Weights of a small transformer language model: untied embeddings, normalized queries and keys.
Each number is 128 + 24 x the weight over its row's rms, rounded and kept within 0 to 255. Layers, rows and columns count from 0. Numbers have three digits each. The size before them is the row's rms in percent of the matrix's.

# layer 9 MLP up, 256x64, rms 0.228, rows 0-99, columns 0-63
096:147133131112123084150141148112095130160142093129072099125183130098158098115099159123119125135159135131108129163102114163113154163151169177145152113129154136119129114076141129129148131133112109
100:110151110168182127152103162135134103140156082119123181152112098155109130092108139157112115159122127150093131092077135116141137126117107130140148100154103130109115138104101187141130119130144120
099:104144133100152070148152129079141121118106108164140175075121123096108129128147107110144138114142151118118086099125153090130160158086107131103131172138149130119120118120118174104135131146151113
100:113157147129159123065159101159148136153110116181169102120073110121119144138126144124129133091141143117174170109101173102144127126125101144127121141154131104095138101096142149116130104138127144
093:162130144094114106093112123152120146107143107117115149164118134189121151097095105129172122124111106120088116164136095172133123150149121158108146137085122154134136122114156139118146129066099149
092:114149136088100137112142097092160115118112088160148154106154111110156143121167129150125124120131154122109124161129117123086112128130104151121149063108114119064111151127092133127133112116092172
106:154178124103071109104118134136148093146121132156174159115102128142149125151142115136110161084140118097124088125166111134098149127099148105131118138100145177101119157127129123075113133132153116
090:123147115164163147170167139096154170120099146118122137147152103116130085140150137108138089107154152094125134099126135133135110134111176149162115122125136101106099142137114077179157127122111095
081:133101150116160111113128113098120168170107163119135108129111099129116147117138183109125111139123151128135079126139134089156105099127119070176154134139158164156111119090104109125119093161124129
093:156116106129127108128135088124146142137101146142109113086139141148143108106137117113142156116134141065151189154163123123103123138099126128080145160148091156141132095087120121136175127122170106
094:130159117116111107085165146099116126144144116200100130137163113138109097117138083113133136131108135149156133137107091159118170132148152147120161119122138172163131125139111144104144155074097125
113:091141100134133142143151114085165120124130141091082165052142140155125138105150133131111138131126101094121141105125123132136162129122134163093142122169103181164118108130127146134121115174112127
108:129099125136137123117091113140117113187108132165163115119120130121104092129122128132148147138144100139151138135068137166118148099118158180154127112121110129128125158092095099077076123153105121
098:142165153096080138112115133155136168141185129130115128119122113218097123111128118117134096147125112135114082161099116118119131111149149138138110144128146128142119135159110149130069137114134111
093:145140111129131138155140114116147110105132148113105130164149141148145104061096159145154147132150109154151124178064159162117162120137122131092111113099093121116160099128128146141106116088108121
093:118117129109138141158154096099161164116093109173158162131127126117081079142110122121088123140153141112117070107151127127139165138140157104107132181131139141119174114135117141108138089119134138
110:152172123155180151114126135124086118147129122135086127150136097150149102154089158138064147185125149112109109130113100144123155136130136162125151099134119170132147107137095121105148124115128101
115:160147113129188117098120103125105146151137067109127159150130158123179155133153105139146156132130130123130146165105118127117139150106144102073152109090141127103157131133121152141104156088157121
093:139142154156131096129129097117141131117114129150162114119137178084088127133075143111136153086122171125112123132154137113156109103167160161148155137106101154152092145122159145121093140100163135
053:155161152098084126102169098103104113085143124141123150141089094134137115177154136142121150117132176106134102088130144147108135147120117138124131132134118135120123133107099088124134154177072152
091:116119097162094133135115135142128168104123130105148102186108138125124116093157130120127169122122113102180126129118134123135109143158087118180126114154134124115132110163107166101063122117098100
098:127111138142123097134111097108165112084103168099142142170093150164139119117082171108136148149133133111144132144114141126101130074154118151175098114111092158116121137120143133121121123185109131
106:111150158133095153095113113128107095125108118107119120174103122114109101102105096118126159102102092190129117144106136130135158111135147172158134169129142136125087094156133137152081161140130149
108:147159052132172131159131155136164149117103114081150138107133116113115163149094106123117136158155126126139123145111153148132110125153163120099132123100130115111107105098135121127157191140133165
098:122100112137108096135152134122172105127119143179168140137101108122150134117081165121141162139144126104109112174091106150105094143148139091112135106075176154089117132148132132123108111139122144
100:109130129168160157136122138119167138109099138104124140076108107124109126142121161138113169122164085117125165107098110184110118158089160123165122123136159117137122118089156093147119145153113105
115:124132136170071133087135126163085115124127156152121106093135129144142115157140081126127171138088097106128109133142158131129115161161132162121147179120103147145098124107158101119145145117102161
104:127158129146177085120152041104182120153135125159108124139137127101140091095105147137155121123132135147124149122145111138151155109132098120142128074122107126132108093135153107129105148111106125
104:127112124109136150144136093091162099124134143111160157152121142118158131057143098128101123101096142139134105125148128123167168132136116120161124133151150160099099105102124149125134127169058135
104:117177093142137105156122113127105154118139073122153109104131128121128120140103097101137148137122158127160141154145136069122119164181136144097094143141139144148113125109144146126136140132122050
097:144126112126135112098113117098126181143173086117094120131121147124140099137124077094116155117151133127128119173155166136132119122134172162114172138103144109089140098138164157148091103140132108
093:137101157164148096124167105157096131159120174155162124115151103110112110115116136121131161106134116096164147141091122116068105127124112143093168162125097121124161121128096153172113118120124134
120:158163117171134144092182122114117132135110103107123126130092133158133082102142059104134093133112094154110128146131105160157138184161123132132144158164116107130135140113138105135144117147117127
091:145083140147158075140126101144135107108138123126135147089101147146155145118147112156131129114129112149112102157108117107160140132208125152099140115150078117123090124122145117126118086154105164
110:153134087128126108113172098118144128134128133188132145115147135135095108119151075108163141151140126146109139128153121089118114147155133102081133137136136150135161161119111150118119098148142051
102:141132112093142119146136104176072106116131127136131147122127126122135118111140154154086135103152146101140102150130149113117127163109160136092148113135176169107107130127099171132188178157138125
099:167124142120159117130110124152098136158121107114089139151102127163139137115111117099128119149107088137142085134140135126086134177143132134132104178126137146124134077134089148164104188094104139
097:107130153102138136135137118129145102176127144147119157147101151119169154105096116161130151150096093108111133111109157146101092125094114173178116096145158118118104082133147145098141085110131112
101:139112133135117137125119122115151091103186145116080161121129118177174097098097136160127148116120155135132125136129141133117140186125137151132138128123066127111116063141125145096135130133157154
094:141114126147172134111168107094125126188137118114139111095168152165142117119115109156149106120107126102118136156130093110129128122137112147160120172138165116111063138139108178115120101118104152
104:092134113152141082099091103134128138146114111101172127123085114143171104125167130148139138139086168144141137121130124102114158110137136137149092134159141145116131125160100129111072123175100094
095:163154111091133114097136122133146107154130107114136132056136131171132150159136109153148118084122083090135121068120121182145120150153138131126130112162117111132117133137123118082116153151132113
106:114127088143132118154141117060118120112115118119130192137116113113137117105165144164105150170157142116094122094140108135131153173133134107160113121123127123117124102155125146095106139059113126
102:124152099163087111186107091144125117143112155109119102170130154094111112086121124113133155149112113114106113114121171148102142150136140130142129151127067138130121110101088112151116175104114144
105:138129161067150101137146140172141145126115141144123161150119160159156134122112102109176102103088101114134104140124120138154087121113149078124107139148100131070133103144118136123114124155163146
097:137133154143112158155125114151145116106146073122123127141125117171121071105144126097173151119102096077119139089136131179135123103115117113123125152170114151099119144154118095148130114105123084
120:123163142100102153123136116130169146164105135162133113121140158135118079124091112147104161123145118155134086135119155115077116146128069116147142158118129148152135132154137094124064127139133095
096:126134097146141101149118132121105107097118158115133143124175115127106103126054132166093134194129111132126100139154130142110140119109136175140175160122110117120100116112086115158121092132120128
099:130184177113126102104124169145143121123164109126130088093118165156151148128126141144127137114156110138097086142129091129119078112124104156109121169138118146130137105079120159153125162152137112
101:125153143123087078115147134111126136156125144140127137159154112178144161123121136112112169102117128108114088161140098106120104155126164113137125101084151148202140134122134159156105146131099110
097:123169124082104141103125113122120111143104121106125107152132117157178164140110159104135164118100143090115156118144067122132103124126145165127138127114163105129119109088109171133185158128144129
081:140113119156161095095153174094066147100093116129107143128106133152144144134159149091109153156133112129128066106133117106141125163131130165165138141103121127130092108124110103144132098146117159
108:129176155121150125179097115095134162094105107123113167157139154123137118124118087144114113106096118115130153105108166143130098098116141151141110121115111133106107199103117150167109122157141111
109:134118106076119126131163108178116126141157111087159160113132101148171152138093112131114165119114104148127134099133177116065133150063129141102133136142121155127128123132124156117119111115142139
096:134160120106119108106115113114100126131121142105143101152128115132153109151138098093098154113102090117136169109155144172103131128148146146160103154085137131120161152114114164058082120141106105
106:102106140171154095138163084166128144104105127125132126127092115126083126132130105147140129147134154123109090131129139173124094149163102168118116124113124128153131089112155081092124181157122135
092:118199117105130124125130118095120133121116148160109104098108130134164140085127127122119130156129129147157160121172093093111143170122145112100144129108118067113116139121115128134144165076087116
099:121094130129146102084126101129156128173126117158119119117155091132159117093103114170111164185133122123116130162115103158131166130145153168138113143127081138100117149126164125084140110121100146
074:129088164119148107092104106111106134130091126121098100143164111108132144103155194121124130135080145110129119141102155142145139156101137116130184106129140143120108152100131120111143130193113153
114:152187135113130079095092119132132130159087134127109141138179086131169147124155088170140166106077117118126087141115101150150117145152141142149107119114144150121115125107144110118129120123150135
098:157121101103109121157146128125129119136088089127119141106086125148092134148156149118132155152124076165150114104091115148108079122128124127151163130115148088125142103092176117114119153171125163
111:127132139101131116137152085148061087141119105107135125119147127119119133104116097114121107099119159140121150110150139111159144131195106200146133122112158141122105113112125169113102142133153091
112:150126126124154116107144109127128158104121152172141130136121118149169133106148091124148084089126113125152149174071102140148116130138090131120139158127098128144140065128096123084118099164121103
105:084083128127089093114141140139145148106130106143121140116137172157123106140151111112114113087109139145130121138108144128138142160135130118135121209108161137086107121151162190108116141148114119
104:175150146128109089118139130176137101158127102072142175104097081139097137137116123149116167119153101104107133102147134154099181143124126116124100154110127123109129086115138125146127152118135103
098:109139129141134167112145102121135128119093127104133118083160099127178087116102120153175108121158169103119169134095129140100088151111133124120133118103105108139118079160148132093149133104157101
084:157166105098105133108155145122110096157164132146151131111094134134178182124115123166120138143155149141140108092089136130117120107139108141117169147094085148168102111110144133123079151142129127
111:104164156071134122119117122121152137156177124137154142084096128127152140124126076122138173098126095132110126150136096094128104122114153095116138107131108167138134160104153162148098169110123142
095:135112147122117091107144151089133129145155136116153114149062142146125131168073092112165145126125117109092124149136142160137101132109142109162122098137154124149107083123170163097100109110124131
095:145128165071095146185130112103125131119118180124137152067088139136100162114112141148107153116128126159122116118121136157114098140164125136152125119119162145135140121109158120128074151103108126
112:127139137099164106134127102117143137113151150136148178157135071134135079125102097117135142113112145134097127094165116122091121133113112100161131137129126141152107117163140156079136115159064104
104:135132131139144136129158121105166168100155081082151132096111136131121122137151129114054132119130152131077137091104124092125119101089137120151149155137110114166109106122106122175146148147139133
105:120151174086112105123148131137104177133147092175148104175107117127150094130103116119122146111161162137132119121155103100117101176150111132134112119142100098143130093138129104113082165132148112
100:118151126089168123094137176133138143094130159139099138125164133156145144116128139111164128139116100169085128129131118101115109078121192106147106139136166124095144127098115160155146126119145095
095:144134115164108108171173109148121154087124124108137143127115129165174133197140142123106111106111115105083060118140133125133092107148113156155115133104113125089134138139112116108138136140138150
087:163181139116097152172144097146155114135136124155132128115073154128088103107129144082112124113153127121174137135146120122163144131137119123122127086153088130109105115106100183108117106118149116
078:107114148121147071126080132089108125096081122118109116184133116124114139111140131116111150102118118127152129124176121114168126123091114106144149105109162163097084141112102139079134149134140128
090:137166127132162111191131131107142165087132116098126173091120153113143160106134128131125160117125123129109129145141153111161116134164111182138119107100097098148170127117164136125102122087104108
104:114123114123110121118121136124167187123135138120119194123125113144110112116127111160117094128134091123096093153176162123122106114098136129139109121150132106089143127093091132139112147197164115
104:099152161142139115132127140140148125106156151099108121101132100175105156135117129122159109126126147154099140135104171122146131116128108132136104147139072150049142103131110187128151139115114090
103:081157095141102067110119081096144171157126121143154126125135145105149123109139106109126154159120096118082139120123114130126135097088120171158128132129162152139101128137133156165121126154152158
098:080102136115145111092147125094125107107149123112115145187135100136076132132152170165126110155089142129120132139131142116132138153143172125124165119111109112134125139113149110055148099136120099
099:150131083134168089093153093166134078146132165151149117152129132157126167105148078141146136096115117123122119128092125113135135164135106157125149142104114126130105142088164104137137093097142110
098:123146138096170109140140149125123135135131155154155152108101121137167099101164096143140169113138111103132093115127189123102137109089124125139094148090103145171102117145132104103085091126127147
101:140145108161162145131153135146165148141121116124135158146107120147126099146092141140076121143126118147102071187125109142098109122125175126132105079120133110098167153102147137110139140114088152
112:137099132151109135124157121108149147098123169139168136164152145159098108119170156129116160135159130109136120137109121119079104139158139085185157126110069122121123152156125126094132095100130132
098:113150120129103110111098099155147111132094099108111152116103109136173105158141134148094131094144100125138121126133149159166129149120161099124166137117087142138180074076146136128131102162133129
109:112136142129130082093140162124144116145153094125132091159113139150149136143157161129129093098107123098139146106153135091118121130122148201140120156145112117082115112076090096146106147140121139
098:090134115150153097130161137120126142162105127147107108130120141138058131105127140140143128141168120152121063112089147161104082107142138158108139164097131140158099144119163129141109130118165122
098:103109135114123111113192088147078130133101146175153135124138147140177100103100106141122152139142141142147117113121159097090144134132119114089142112163165079132139103100154108155113121140127135
075:133123117125131125115132166166150153134139066133149139146110158167109078138066107101092143115110128151078103133166149134109116109077112126112122131101136140110136142133142145140144160127113088
099:142138123153146128113104101095105134146113125134077153124095134127144105168121153116121143118139116116147122142127125128154071185163150143098131074164122143135099133097114188137098102145158122
096:113130099159147123130145105170130141148127128072097096136151133144099127136116091143075145107113156107136122183161139159123114169119144141131127152088119153115073166096143156142132143125132129
075:142086129098094101144126108105132093133122156163132161179126121091126149125144144178146140172107139159170128124109141127131077101149155161116186149118126137118130136117139153111142139148101141
115:167161161139133117129136116102097159129107140142138141119164161136149106128097103149109121093139091122129151142143052138137115147126131105094158114139136118132128122139135125103095154072191109
120:109134128128160117187143162141150180171127088082137148065104138129144137131068140120119150134141125157082162127115153144137138143100148095116138136135140118135115100130123160141146135121127143
106:116115162176186134161137129139134097100142128168122088109148108154144128095114144137146146156094105095119132083087134136119135131107116139126167150125155154183123134099145126156108135100101143
092:135163102143098086140139114103172136145095170101117110169123106123125157095059070093141131144127140116137122151143144141167152146143120117130144115154112121118118093101116167137117106133141122
107:126115140140167160136144092114149101105102119105109144157127125132115123083122130095139145132169116133109117170122147124130141125157164108107123089143141172161118135132127160169105116091056095
096:119128128146108159159168107165138126109111123130127135141127142124097110173101130131100105101103107167145150192104118130115082130166115142151131121074099129095114137135179150088119106138120121